Weights of a small transformer language model.
Architecture: LayerNorm before each block, attention and MLP in parallel.
Each number is 128 + 32 x the weight over its row's rms, rounded and kept within 0 to 255. Layers, rows and columns count from 0. The size above them is the row's rms in percent of the matrix's.

# layer 3 attention output (transposed), 128x96, rms 0.171, rows 22-63,85-127, columns 48-95
size [ 87  96  88 105  94  99  97 104 109 101  92  97  95  89  93  88  96  90  97  87 101 112  86 103 113  97  94  95  96  98  98 113  88 105  85  97  97  83  84  90  96  87 105  89 102 125  99  89 103 101 107 105 106 116 115  98 101  98 101 106 104  94 101  91 101 124  85  94 106  81 125 116  96 113 113  90 109  86 101 109  98 102 101  99 109]
[[194 104 175 112 137 143 168 131 105  86 137 145 122 175 128 144  85 130 129 169 100 205 127 124 144  91 146 121 147 103 134 108  62 111 143 151 126 184 118 124 107 131 113 159  96 163 182 114]
 [125 131 146 113 124 143 140 166 141 119 207  95 194  70 154 138 147 113  96 170 116 120 151 108 145 132 161 164 134 181 173 127 112 136  88 156  93 100 105  66  77 125 123 104 137 134 174 136]
 [208 124 123 148  96 112 130 159 136  95  95 134 116 116 161 105 118 135 151 174  81  74 206 182 120 135 122 100  78 171 154  97 142 156 179 109 126  94 125  63 104 107 111 162 155  98 142 153]
 [159  84  71  74 188 163  80 150 145 113 171 149 131 119 152 121 175 107 149 158 199 103  72 165 155  70 141 113 113 116 109 170 107 103 127 157 110 185 124  82 148  55 139 185 110 193 187 151]
 [105  93 100  87 106 143 108 128 132  98 141 104 161 137 162 156 129 106  79 127 156 108 153 100 112  99 173 175 176 144 134  92 123  84 142 122 135 127  68 211  98  94  89  94 136 147 156 192]
 [154 154  88 174 144 194  98 143 131 126 150 153 135 136 140 157 126 150 173  77 164 137  78 122 146 155 103 116 148  92 163 154  69  39 133 114 162 160 155 119 130 145  66 161 114 127 133 118]
 [163  79 172 106 138 143  99  85 111  93 129  96 154 189 125 134 105 188 124  79 159 149 110 165 109 151 157 107  88 112 151 176 155  77 129 157  95 156 128 175 119 132  85 116 131 127 122 115]
 [109 168  98 120 160 184 178 123 178 143 109 189  94 171 114 169  72 159 116 107 124 150 107 132 107 163  99 147 169 113  91 118  77 128 167 114 112 127 143 131 144 132 105 160 125 135 169 106]
 [164 118 188 118 116 128 138 179  96 114 134 102 151 118 203  63 102 148 140 161 178 171 164 125 131  74 145 154  99 139  87 132 125 156  90 163  72 172 126 119 166 123 156 117  73 171 168 138]
 [163 154 154  94 169 162 136 165 133 163  71 156 127 113 136 138 142 157  89  98 140  92 107  70 115 204 172 106 105 145 164 132 158 136 126 160  74 161 157 129 113 163 102 177 164 120 109 152]
 [126 156 177 153 133 135  88  83 124 183 110 159 108 174 122 175 159 179  93 127 248 180 115 119 115 168 153 154 135 189 103 164 157 157 151 130 142 198 148 180 139 104 123 120 153 161 113 154]
 [164 133 121 165  75  90 130  73 108  75 150 161 112 136 122  86 131 102 146 102 147 251 139 101 110 126 100 106 135 113 196 148 129 134 137  64 150 103 117 138 108 170 109 144 136 131 137 108]
 [188 133 105  82 170 104 135  97 117  92 179 103 141  73  74 111 104 106 138 117 104  55 108 176 103 115 133 118 117  81 107 107 121  47 162 149 141 177 171 194 101 127 127 101 164 146  88 105]
 [120 123 195 131 127 120 101  89  88 145 149 129 143 135 125 136 166 107  78 128  69 163 139 108 130 157 149 104 180 166 181 113 134  94 111  97 157 137 152  78  84 106 140 135 193 117 121  70]
 [109 161 109 143 130 132 135 144 133  80 140 167 123 194  89 152 139 138  91 122 136  90  98  83 114  91  94 157 172 116  54  64  88  96 206 121 165 113 149 101 138 146 152  78 115 121 212 120]
 [140  68 147 119 115 173 145 125 118 148 112 141 181 128  66  87  92 102  97 135 128 159 139 129 194 111 103 113 116 140 117  88 164  82 160 149 102 192 113 177 141 123  93 112 145 177 100 173]
 [182 123 131 179 139  83 158 151  95 113  68 153  94 169 225 119 139 163 112 191 125 113 133 154 141 103 104 106 135 138 125  53 161 139 135  84 141  97 108 112 137 162 195 166 128 164  98 148]
 [143 142 105 124 180  88 102 135 110 110 138 118 157 106 163 186 189 138 139 160 115 126 133 111 120 140 107 126 102 192  86 154 122 152 133  97  85 125  86 184  60 105 149  46 150 177 143 162]
 [135  95 179 103 135 124 130 127 129 159 120 150 102  96  87 113 141 141 144  76 193 197  66 108 141 123 101 162 154 100 137 128  69 166 143 104 119 117 150 114 118 123 125 151 122 152 134 114]
 [143 127 108  88 211 145 144 144 125 139 128 124 156 151  92 190  89 144  93 123 114 169 126 130 109 151  83 100 132 100 131 165 154 133 155 136  70 156 109 151 119 101 113 161 166 118 135  48]
 [138  93 176 114 150 114 102 152 172 106  74  72  79 130 126  45 182  63 136 141 164  90 107  71 134 104 172 100 102 142 144 101 165 168 126 147 100  96 113 118 168 151 129 113 114  98 132 107]
 [174  88  83  92 140  72 150 175 110 125 161 127 114 102 101  88 110 161  92 153 174 164 139 156  91 113 131 113 108 148 121  92 113 118 116  70  28 103 147 165  33 175 140 150 136 149 151 105]
 [178 154 116  79  94 143 139 135 148 146 177  64 157 135 124 158 134 154 100  81 159  92 182  87 112 139 128 153  93  68 146 170 163 144 121 138 103 133 194 129  97 138  75 186  86  63 181 142]
 [156 135  97 113 128  98  84 138 153 144 120 110  78 161 168  85 134  70 120 118 117 135 139 130 126 141 207 140 104 128 144 164 135 172 138 114 162 114  80 133  88 142 115 138 238 163 166 172]
 [149 113 140 156 152 128 104 146 130 171 168 150 139 132 124  99 130 185 123  83 151 129 131 103 110 149 198  91 156 109 112 117 126  65 145 125 147 150  90 117 144  93 147  71 131 144  93 118]
 [110  89 159 154 184 170 103 168 112  99 149 102 138  82 141 149 152 120  79 107  95 160 139 108 139 142 165  97 154 141 154 101  82 121  84 111 136  59 132  92  95  68 114 159 103 130 152  88]
 [168 108 139 119 132  71 115 140  70  99 153 158 186 115 118 107 146 149 136 172 111 172 139 142 128 104  97 103 130 166  91 103  99 120 162 105 113 117 198  92  93 130 145 174 180 169  99  96]
 [ 30 122 103 176 138 180 160 137  93 152 115 103 153  83  47 132 106  82 163  84 109 142  70  97 130 112 112 146 152 131 138 157 131 126 134 105 135 139 121  94 124  86 175 107 136  88  95 145]
 [183 149  78 129 152 113 176 138  96  80  98 157 119 128 144 120 137 154 142 123 126 142 156 155 178 144 114 155 190 156 151 137 111 105 104  90  66 200 127 137 139 164 140 165  71 150 124 127]
 [ 91 124 142 131 103  95 165 177 105 182  81 136  89 121 165 144 129 109 111 161  80  89 106 141 161 103  96 124 176 128 132 137 131 118  83 115 140  88 109 136 113 126 172 162 136 146  91 181]
 [116 109 153 183 145 141 140 132 106 141  92  58 103 146 143 140 125 133  52 113  95  92  92  88 100 159 143 211 112 118 171 147 140 184  84  69 105 157  92 103 160 107 134 117 117 121 189 110]
 [ 92 168 149 164 141 111 188 173 144 147 107 163 107 179 199 106  89 131 114 112 158 115  62 138  16 103 128 144 154 159 128  91 124 103 156 149 166 140 121  74  99 148 120 112  95 143 142  94]
 [130 127 172 157 102 141  79 116 121 116 103 109  67 107 142 136 168 136 126 114 134  96 120 174 149 177 146 160  97 140  86 155 184 160  56 162 153 166 174 159 142 126 101 116 148  79 153 150]
 [180 194 150 177  81 125  40 135 126 140 106 157  66 179 138 101 104 152 128 124 143 141  93 122 132 175 175 108  74 212 101 119 201 144 182 141 110 155 120 164 104 182 141  78 184 131 122 131]
 [103  89 129  64  96 142 128 125 197 162  44 166 129  94 110 124  81  90 165 203 129 100 207 156  92 151 125 121 136 139 245 136 123 151 117  81 112 105 118 178 160 162 123 132 123 111 113 178]
 [134  89 143 175  91 115 112 122 161 127  96 128 138 101 114 151  90 191 154 124 101 116 155 132 114 102 127 108 118 125 132 107 141 175 131 139 152 181  94 155 125 118 137 132 177 196 107 135]
 [157 138  91 130 103 154 129 138 125  77 150 159  98 142 175 200  89 147 120 111 133 193 109 142  94 173 152 207 146 124 126 118  88 104 180 104 156 161 149 124 122 137 116  72 138 160 154 138]
 [122 139 129 170 175 130 106 154 175 126 140 143 133  88  97 127 140 157 155 153 164  84 161 158  75  60 139 142 100 114 109 132 106  74  98 103  99 140  86 159 134  94 119 143  90  86 172  73]
 [180 146  87 118 158 136  88 115  70  98 118 112 153 109 144 144 169 115 171 115 118 144 124  89 112 144 168 130 114 156 116 122 177 164 190 142 136 128 181 164 130 130  93 134  79  96 107 115]
 [155 109 165 158 151 137  80 153 105 107 156  93 104  67  40 124 130 123 125 119 116 103 161 138 123 124 126 144 133 175 184  86 169 104 127 159 113 197 152  95 112 137 142 162 137  88 134 102]
 [137 146 213 157  71 192  93 102 145 126  96 143 139 175 128 130  90 115 142  91 136 123 141 134 105 179 138 101 143 124 191 163 180 185 134 185 203  83 155 132 129 140 111 138 122 149 115 105]
 [131 115 117  97 131  76  79 100 185 180 158  95 110 133 100  85 134 129 127 135 170  86 187 198 115 175 204 134  84 144 112 167 135 206 138 157 124 173 177 135 143 153 101 129 130 137  96 144]
 [ 89 145 103 159 131  82 129 114 127 169  84 136  95 139 122 135 110 125 142 168  82  79 136 139 127 175  93 133 120 157 154 148 109 121 148 111 182 137 106 124 127 138 132 124 159 109  91 111]
 [118 142 117 128 103 145  55 209  92 140 122 116 132 142 132 143 135 128 163  88 154 151 105  99 120 122 136 183 110  91 104 109 102 155 144 113 127  90  75  96 192 186 142 110 129  72 102 131]
 [104  77 120 173  76 116  98 136 124 124  89 185 109 194 126 150 161 157 165 114 160 159 162 177 100  90 137 126 121 183  98 138 112 156 148 122 106 120 185 185 138 152 172 135 107 136 157 116]
 [169  80 121  94 105 161 103 146 168  98 110 105  97 118 149 130 169 127 144  60 177 168 119 105 135 183 126 109 111 134  94 154 118 120  99 152  40  79 105 157  64 184 126 135 152 159 138 108]
 [ 94 145 179 124 174 108 148 136 116 141 134  88  75  82 137 110 121 129  97 119 154 128  64 172  68 157 136 105 115 100 129 101 117 131 136 132 242 144 185 119 115 110 126 163 136 130 135 153]
 [ 76  83 194 139  85 161 112 111 161 175  94 129 138 128 164  92 102  98 102 131 123 139 175 142 127 206 222 118  85 133 145 122 145 188 142 102 138 127 103  91 137 142 115  75 181  80 153 161]
 [187 141 126 113  56 129  60 139 127  99 143 157 134 194 150 142 148 157 151 158 227 137 181 135  99 165 145 120 134 150 117 129 194 119 112 109 133  82 126 160  69 157 131  90 148 126 104 182]
 [ 95 134  97 155 136  93  83 145 152 166 117 175 122 104 155 110 148 137  97 162 129 117 138 159  81 179  95 182 119  92  68 133 106 177  85 126  92  77 139 110 126 107 135 136 127 141 102 143]
 [114 105 176 166 104 126 121 114 113  95 119 132 130 112 131  68 124  99 190 156 130 132 116 149 200 185 108 139 109 176 135 135 130 166 148 113 177 118 144  91 176 140 159  99 150 107 143 115]
 [131  85 143 123 180 131 141 127 161 106 153  68 110  41 146 118 168 141  90 154 144  80 169  73 171 147 151  96  70 116 118 101 142 174 103 147 109  64 158 125 163  83 140 168 116 125 156  72]
 [109 125 129 181 157  87 123 122 135 122  76 145 102 123 150 145 103 152  86 134 109 142 181  95 145 182 121 125 122 129 201  81  72 121  79  37 183 113 111 100 101 134 109 155  89  88  88 110]
 [159 117 142 156 106 131 126 200 179 126  63 129 141  93 150 104 125 141 156 124  66 123 137 152 128  76 109 112 121 110 177 103 114 164 173  78 152  36 114  76 113 116 166 166 156 140 126 152]
 [113 137 184 156 121 110 135 105 134 125 111 148 137 152 105 127 162 151 136 155  71 134 175 122 150 127 127 131 158 117  59 125 135 157 156 198 119 130  70 111 212 161 139  55 125 158 141 137]
 [154 139 110  97 130 171 109 126 144 145 130  94 159 120 136 162 132 128 139 124 124 131 205 114 161  84 138 146 100 201 120 145 176 129 102 113  62 120 124 109  97 178  63 144  84 119 145 107]
 [164 163 141 162 180 147 102 149 101 105 203  93 125  64 103 125 144 108 143 156 104 113 123 110 151 159  80 111 120 199 169  63 116 129 102 127 161 169 159  58 103 105 140 140 131 140 147 100]
 [177  97 124 106 190  74 129 192 123 152 159 111 142 109 173 192 111 152 161 127  93 113 123 134 169  92 158  62 140 165 181  97 129  39 143 172  98 117 121 105 117 125 167 193 117 130  92 118]
 [157 121 131  98 126 138  54 110 129 133 136 166 111  91 139 143 150 125 122 111 174 145 125  95  69 130 169 123 115 107 119 148 137 200 151 175  47 181 136 112 151 150  89 158 108 101  93  77]
 [115 111 126  87  94 142 179 136 113 156  68 125 110 126 137  91 136  86 140  92 164 174 118 128 146 142 136 156 160 163  57 132 145 105 127 137 123 137 124 110  94 147 101 124 225 180 121 183]
 [ 87 174 135  99 127  84 106 132 114 146 212 101 116 119 143  91 143 113 125 159 147 157 126 210  90 120 164 141 147 150 158 107 168 130 121 173 179 146 171 148 135 168 148 182 120 155 130  71]
 [142 123 189 131  93 104 185 107 107 142 168 143 122 102 220  77 139 101 140 110 148 163  99  97 144 155 157 159 152 153 115 171 136 123 125 131  54 165 107 162 180 182 169 140 131 121 138 148]
 [153  66 110  78 111 161 157 163 119 111 155 126 118 160 131 151 179 134 118 150  99  38 129 125 167  90 124  81 167 153 148 171 127  85 132 121  73 156  90 130 154 125 156 183 119 172 115 201]
 [107 118 120 117  14 166  84 112 139 150 126 124 112 141 138 200 153 116 168 131 188 141 120 147  89 124 171 139  80 120 147 166 109 129 171 126 169 126 127 166  96 135 148 140 144 143 180 168]
 [ 57 182 144 133 102 158 118  41 185 140 126 175 111 165 167 106 147 160 123 116 172 181  93 106 113 178 106 150 138 106 139 176 148 159 155 139 153 145 165  97 189 109 126 141 148 127 156 129]
 [126 178 147 155 117 173 138 122  93 116 115 108 149 146  56 126 144 147  81 122 115 124 134 133 159  79 104 101 145 160 109 132 161 121 167 180 125  63 110  77 121 136 100  95 159 143 116  72]
 [110 102 155 125 101 110 167 129 158 117 132 131 187 140 170 141  98 175 113 152 137 109  99  75 100 107 127 131 161 146 166  84 162  58 150 164 126 128 119  98 158  31 169 106  78 144  92 110]
 [ 66 114 134 147  47 145 146 123  93  93 159 140 139 194 164 133 107  88  61 139 102  88 157 130 121  86 172 161 187 104 149 169 122 138 168 137 169 154 104 163 116 124 117  61 125 115 171 132]
 [122 119 145 101 126 226 107 126 106 164 173 126 150  82 108 114 101 135 120 102 116  94 127 124 189 141  84 131 188  94 115 131 118  66 119 143 133 151 145  67 156 151 103 126 168  93 137 147]
 [151 161 122 165 164 187 164 127 124 174  91 147 112 161 126 152 104 113 152 139  82  97 140 147 167 127 138 117 136 112 206  70 151 120  59 121 202 109  85 125 145  69 166 138 165 125  99  76]
 [139 113 115 121 147 162 163 102 202 160 119 177 104  95 169 138 131 142  93  88 110 102  79 101 171 134 119 143 167 103 128  91 148 122 174 155  86 107 146 151 125 131 126 133 128 117 140  96]
 [127 166  62 150  97 158 107 123 132 167 169  96 136 191  95  58 108 127 162 137 149 179 169 194 121 167 110 138 179 121 116 189 122 201 133  65 160 132 127 132 149 122 116 124 175 136 149 102]
 [131 143  85 101 120 122  76 180 129  86 158 127 160 147 137 182 164  78 183 155 169  94 181 161  99 119  99 130  94 185 119 110 113 111  48 123  82  40 131 137 120 120  85  98 134 130 152 127]
 [150 128 137 117 191  84 120 129 183 104  38 129 118  89 117 151 119 159  62 160  57 102 148 129 168 127 210  76 139 183  77 100  99 118 167 128 143 185  93 126 130 113 109 137 130 122 139 146]
 [124 100 128 123 154 109 164  91 143 153 121  67 160 103  89 108 140 134  76 163  94 125 139  63 155 104 108 121 128  71 131 168 109 187  87  66 122  82 169 132 142  85 122 109 147 136 101  94]
 [165 169 136 129  94 164 130 144 103 164  79 118 157 185 110 167  73 155 167 132 120 145 188 141 165 164  96  97 166 151 134  77 119 116 125 106 126  88 146  88 108 140 159 109 204 134  49 134]
 [150  88 149  99 169  95 232  80 188 130 102 132 133 121 125 162 155 140 168  86 117 104 166 111 107 110 125  99 164 130 117  99 111 113  98 186 108 132  85 152 121  96 108 163  83 139 126  92]
 [118 102 190 152 128 156 155 159 113 137 198 137 148  90 126 144  86 163 115 116 106 105 182 193  78 128  61 121 126 172 120  90 184 162 111 138 155 181 107 135  28 135 157 164 140 128  96 100]
 [167 157 100 170 124 144 140 215 134 145 119 144 143 112 180 106 144 123 125 136 128 199  79 110 145  86  96 151  88 142  97  67 135 146 122 124  78  65 132  94 136  79 196 129 112 116 117 114]
 [162  99 145 148 115 151 113 173 102 163 157 142 118  60 135 143 106 163 155  53 102 175 106 111  96 148 123  64 115  26 154 122 152 111 124 111 109 161 154 210 114 129 139 194  71 115 111  88]
 [138 168 113  87 194 150 137 197 132 124 151 166  93 112 171 162  95 107 108 123 113 124 141 122  96 152 131  91 223 148 152 107 107  80  84  74 157 100 145  79 103 114 104 175 121 122 129 125]
 [143 184 120 140 122 127 133 174 158 124 147 119 150 231 120 109 146 121 145 118 202 172 116  68  70 141 106  76 169 123  83 126 120 153 151 110 110  82 100 128 147 136 181 101 171 120 140 121]
 [109 139 104 156 107 105 161 120 106 132 174 174  89 150 166 128 134 162 125 107 106 144 131 173 118 161 124 152 113  96  82 120 147  93 112 140 126 125 129 171 108 206 102 101  91 176 163  93]
 [161 140 149 122 106 102 128 150 109 164 166 150 108  91 141 101  78 149 102  97 136 117 115 126 114  85 157 109 136 145 114  74 137 139 136 129 144 170  79 183 162 189 161 144 162 115  74 132]
 [133  84 135 167 122 141 102 172 138 113 152 169 114  54 162  56  94 150 116 113  96 146 109  88  84 154 120 113 104 121 136  68 152 144 112  65 125 129 125 114 103  98 173  97 164  92 142 120]]
# layer 3 attention value, 64x96, rms 0.17, rows 22-63, columns 48-95
size [ 84  99 110 107  87 103 101  99 110  95 107 106  97  99  98  96  99 102  99  97  97 101 117  93 108 100  84 106 108  96 112 109  80 103  81  96 110  93  92  96  96  96]
[[154 136 122 127  40 125 193 135 128  58 127 133 158 137 117 152 135 108 116 101  90 108 127 124 139 119 111 150  80 171 155 138  85 148 149 115 104 170 123 138 175 162 157 139  81 149 161 145]
 [103  93 136 106 126 147 137 117  87 105 206 155 104  51 126  77 160 131 151 116 132  78 104 146 153 142 105  85 133 142 201 145 135 174 170 124 127 114 169 144 177 168 109 124 134  98  96 105]
 [ 67 149 127 135  98 140 120 113 106  94 131 128 142 152  32 169 125 145 138 136 115  62  78 128 181 122  61 102 112 177 148 114  95 152 109 129 144 103 153 137 133 121  72 154 156 169 162 200]
 [ 85 145  99 152 108 142 121 152 131 157 148 124 106 119 129 114 112 123 120 195 103 180 101 182  77 136 172 142  81 109  95 136 106 203  89  99 125 139  94  82 146 121 131 160 114 107  73 128]
 [170 137 164 172 168 121 147 149 134 111 158 140 179 113 135 121 202 103 141 128 174  86 114 165  74 166 130 179 113 104 143 153 134 139 108 139 118 158 126 193 127 164 121 132  99 153 119  99]
 [154 119  91 191 129 156  96 157 101  85 156 128 124 170  69 168 139 210 164 111 118 130  79 176 161 170 178 180 114 111  84 117 117  46 164  95 150 145 113 149 141 109 140 138  74  83  72 104]
 [177 158 138 149 108 130  91 125 102  96 125 130 107 197 106 111 173  89  96 120 120 148 129 127 165 137 202 152 150 144 107 173 123  88 189 168 105 130 132 127 116  87 101 118  35 131 137 187]
 [ 83 126  94 162 145 118 195 109 196 142  68 123 161 144 140 116 177 137 143 182  92 153 149 152 114 178 140 142 118 161 109 181 164 129 106 114 110 152 176 162 121 128 110 160 100 104 130 143]
 [197  72  72 115 129 120 183 112 105 165 127 150 140 187 141  65 140 146 128 151 128 149  71 141 109 121 113 112 117 103 149 139 110 154 117 141 129 146 126 134 112  45 120  80 186 200  98 154]
 [146 139 132 104 186  73 101 120  88 141 116 130 144 135 123 118 122 109  61 103 185  76 119 149 133 175 129 115 102 150  96 152 143 143  68 125 152 195 109 154 105  76 133 159  87 129 140  98]
 [ 85 144 209  86 112 178  59 181 115 175  99 153 115 159 148 109 149 169  95  67 133 146 128  65 141 193 130 150 103  99  79 167 145 141 132 121 165 103 161  94 115 147 111 105 112 152 154 105]
 [191 132  94 113  96 117 166 129 135 116 124 115 132 177  98 120 142 105 125 103 141 160 165 147  80 116  85 170 162 121 146  61 154 141 163 115  63 108 128 128  94  86 143 105  78 168 185 158]
 [141  87 159 121 104  90 111  97 116 128 138 140 193  95  66 138 120 153 123  96 113  79 103 114  85  53 131 110 160 106 143 108 127  59 165 132 163 137 127 132 130 139 170 159 176 167  82 174]
 [126 129  86 141 174  95 143  90 186 166 155 127 116 145 162 110  63 122 112 108 111 125 131 117 100 193 215 136 136 153 162 155 100 225 134 117 166  82 201 108 116 158 112 141 150  87 134 132]
 [ 89 101 123 126 107 152 133 133 126 136 151 132 147 106 130 144 106 151 117 117  52 153  92  63  96 103 137 138 126 120 106 174 122 167 103 138 148 110 122 130 187 141 147 152 182 115 110 140]
 [ 82 135 117 130 106 186 116 134 186 103 188 153 130 109  94 128 112 144  84 159  85  97 160 199 154  95 112 123 162  95 126 132 102  92 191 146 159 124 186 156 123 120 139 153  89 167 137 158]
 [130  68 164  93 107  78 146 141 139 103 128  87 127 121 122 115 103 145 171 112 128  92 177 129 104 179  91 122 120 117 128 129  94  77  50 177 171 110 132 139 122 139 140 127 112 103 131 147]
 [171 167 107 167 157  83 141 146 174 127 137 100 151  44 116  73 121 153 189 168 118 124 112 116 127 147 118 142 143 126 191 171 106 154 119  81 151 152 163 117 131 123 101  82 157  83 155 109]
 [147  88  95 134 162 182 136 144 123 160  89 153 140 116  96  87 147 143 114 112 152 182 122 183 133  86 129 153  74 128 106 125 119 100 164 132 137 122 134  46 126 119 103 126 169 166 177 152]
 [122 123 163 142 122 103  47 166 132 154 132  87  90 110  79 113  98  69 128 132  89  80  78 126 119 139 156 137 133 123  81  75 147 123 174 117 192 174 117 123 145  91 171 150 179 133 159 153]
 [133  80 162  92 109 141  80 154  91 102 102 109 132 124 157 154 137 129 120 218 135  89 166 137 170  84 105 114  99 138 147  92  92 192 107 167 136 146 108 118 171 107 128 147 113 164 145  74]
 [113 106  52 155 139  82 159 175 100  92 109  92 114  72 154  67 185 133 155 164 159 118 100 194 102 152 108 158 119 141 117  51  92  65 123 132  70 133 171 103 100 139 126 111 124  83 120 156]
 [140 162 162 130  86 165  49 127 152 121 205 135 162 126  87 104 141 136 135 112 116 109 154  72  75 158 111 139 138 127 164 104 163  79 163 108  94  79 111 202  95 122 195 107 143 142 117 102]
 [166 150 101 118  52  71  90 184 145 177 114 131 182 129 124 111 113  98 143 178 116 120  93  97 173 129 126 104 133 123 134  81 155 227 129  99 110 179  97  64 103 173 130 151  80 130 131 137]
 [178 148  96 123 160 126 142 127 100 149 161 132 166 116 150 115 171  84  87  77 106 136  82 147 136 171 143 140 131  71  78  93  86 150 123 150 152 151  46 121 112 165  75  73 138 157 133 126]
 [175 106 114 126 197 107 113 150 114 140 164 110 121  96 127 156 118 138 154 106 116 122 137 135 125 125 120 116 119 139 157 144 134 130 143 113 153 118 109 143  99 149 141 170  93 153 109 117]
 [158  92 116  96 134 123 145  90 134 144 140  89 131 111 172  79 127 132  90  63  99 112 136  85 152 177 145 137 123 172 137 120  99 159 118 101 128 115 139 127 132 112 155 162 150 140 167 149]
 [150 105 123  98  84 166 169 135 167 135  99 118 100  63 159 140 159  96 102  97  94 111 148 131 149  75 128 126 124 115 124  78 210 118 134 137 171  60 162  75 131 166  94 117 156 100 142 132]
 [ 93 158  33 133 118  93 108 159 143 113 150 126  91 130 150 142 143 138  72 124 149 125 144 161 151 198 122 146 119  85 139 137  94  13 105 114 107 151 154 151  89 140  85 116 115 127 131 164]
 [125 155 170 146  93  99 100  79  72 135 147 133 130 197 125 124 110 187 169 125  69 117 111 114 145 112 111  72  76 160 101 165 130 122 165 113 178  74 125 104 148 152 182 105 134  93 150  53]
 [ 51 137 145 141 104 145 169 162  89 133  89 108  65 137  99 116  91  64 100 120 179 130 131 141  95  93 163  99 160  64 161 169 230 176 103 157 151 123  90 157  79  98 139  88 131 132 120 148]
 [122 136 115 123 130  78 144  92  56 180  95 112  65 153 166 106 185 122 123 114 118 154 133  88  67 167 173  67 106 134 125 128 168 119 144 142 102 160  98 133 109 166  75 128 156 204 177  88]
 [133 147 186 125 145 108  76 146 172  99 204 121 163 161 159 124  73 144 101 107 175 168 167  86 164 188 161 185 115 134 172 178 163  54 114 132 174 139 129 105  79 144 160 128  91 148 129 136]
 [153 109 150 107  74  82 164 108  86 143 112 126 140  97 135 159  81 117 118 142 174 112  68  97 101 143 106 147 136 135 115 145 158 149 153 130 165 164 166  90  79 155 139 140 115 118 107 127]
 [149  95 166  99 122 125  97 129 164  92  99 163 154 106 148  93  77 156 122 101 134 117 128 110  92 115  95 101 151 179 108 160  99 115 136  79 146 106 111 127 136 129  90 138 115 100 164  80]
 [130 152 144 162  93 125 166 148  75 122 137 121 138 120 126  77 101 187  85  97 102 107 131  45 170 116 156 134 136 141 132 120 111 120 176 174 126  93 123 104 155  87  94  51 124 147 127 117]
 [116 123 120 193 151 135 120 166  99 105  94 175 142 102 121 157  97 128  89  86 141 131  90 118 164 101 156 147 149 159  97 110 118 131 117 133 118 111  85 126 124 213 171 128 133 117 103 202]
 [110 134 105 166 160 128 112 166 101 115 160  94 153  74  98 222 125 143 156 175 170 217 102 103  87 156 168 125  92 111  85 141 120 137 123 145 129 123 143 169 110 103 103 122 182 142 142 116]
 [134 150 115 113  43 167 102 120 102  88 148 129 118 139 133 147 113 107 160 142 171 178 144  74 131 150 125 144 114 104  48  42 151 164  85 141 138 131 183 133 136 134 107 128  91 140 130 138]
 [107 162 131 109 143 158 115 168  59  82 179 162 121  97  63  99 116  74 166 127 153 120 137 164 135 103 147 151 158 152 146 115  97 130 196 124 181 116 125 127 140 151 143  89 134 106 168 122]
 [153 135 152 120 124 133 114 143 108 152 128 143 135 155 112  98  80 141  97  50 110 189 164 123 158 150  92 132 148 106  81 194  85 144 150 143 169 155  92 147  72 119 146  65  93 139  98  87]
 [117 132 159 110 119 160 153 138 119 131 136 182 136 176 131  96 124 178  91 159 160 158 124  95 120 131 143  82 114 129  84 157 119 152 128 179 122  93 144 135  58 170  41  94 100  99 111 152]]
# layer 3 MLP up, 576x96, rms 0.219, rows 0-5, columns 48-95
size [ 91  95  98 108  96 105]
[[122  44 190 101 120 101  38 119 134 107 173 130 173 112 167 145 140 170 122 146 197 123 103 125 124 116  97 131 124 132  96  74  92 156 145 131 139 100 143 152 144 128 159 121 125 150  93 168]
 [125 149 119 134 128 117 115 153 163 104 142 121  99 129 129 186 125  88 105 163 171  51  76 128 151 129  98 137 134 112 135 119  91 153 155 138 132 140 138  77  84 130 166 125 136 119 132   1]
 [123 108 120 138  78 151 127 169 110 125 157 126 104 134 134 149 158 157 120 143 110 144  49 150 109 158 139  60 124  79 137 105 122 145 115  55 107 120 108 144 129 149 180  81 109 134 124 179]
 [152 139 150 236 146 170 154 144 142 131  73 102 168 128  62 158 124  75 191 143 117 136 117 119 192  98 111 157 142 152 133 115 113 129 137 123 161 154 188 177 126 131 135 130 102  84  95 113]
 [113 137 171 193 115 124 145 146 119 112  97  73 198 132  48 164 165 109 111  53  96 146 123 108 130 139 123  94 123 134 124 125 122 128 147 105 145 116 120 105 101 108 129 105 127 128  77 162]
 [ 91  90 106 145 129 103 139 126 155 100  73 124 127 138  75 151 173 142 114 113 126 107 168 126 136 118 114 109 123 136  97 149 104 204 138 125  56 135 168 195 128 138 147 122 140 114  75 112]]
# layer 3 MLP down (transposed), 576x96, rms 0.182, rows 0-4, columns 48-95
size [ 91  92 103 104 109]
[[115 174 117 170 107 177 199 161 130 146  39 132 137 153 128 128 140 110  59 127  68 141 127 135 147  67 151  98 154 134 220 168 145 113 121 175 125 148 130 181 118 150 132 104 115 115  77 126]
 [ 85 121 146 118 104  84 140  78 133 176 157  84 164 105 137  68 139 165 122  51  89 144 132 136 117 160 157 121 138 145 155  94 145 180 102 110 169 116 210 138 112 118  76 138 106 161 117 185]
 [ 78 123 130 118 148  84 153 169 149  49 170 157 175 121 161 150 150 135 120 171 178 157  99 125 149 127 132 154 118 129 161 129  88 134 163  85 172 133 132  61 136 134 134 126 137 124 121 111]
 [136 109 178  82 166 101  54 123 134  78 112 138 107 147 136 102 126 102 106 149 131 184 133 114 175 126 169 141 125  71 175  72 143 111 136  99 127 142 113 113 195 127 117 114 198  98 103  90]
 [130 150 118 112 152  96 131 147 134 168  86  88 147 112 137 104 130 112 144 128  78 141 167 199 130  90 112 119 173  80 119  74 125 111  84 160 119 108  83 126 143  93 116  75 123 124 195 121]]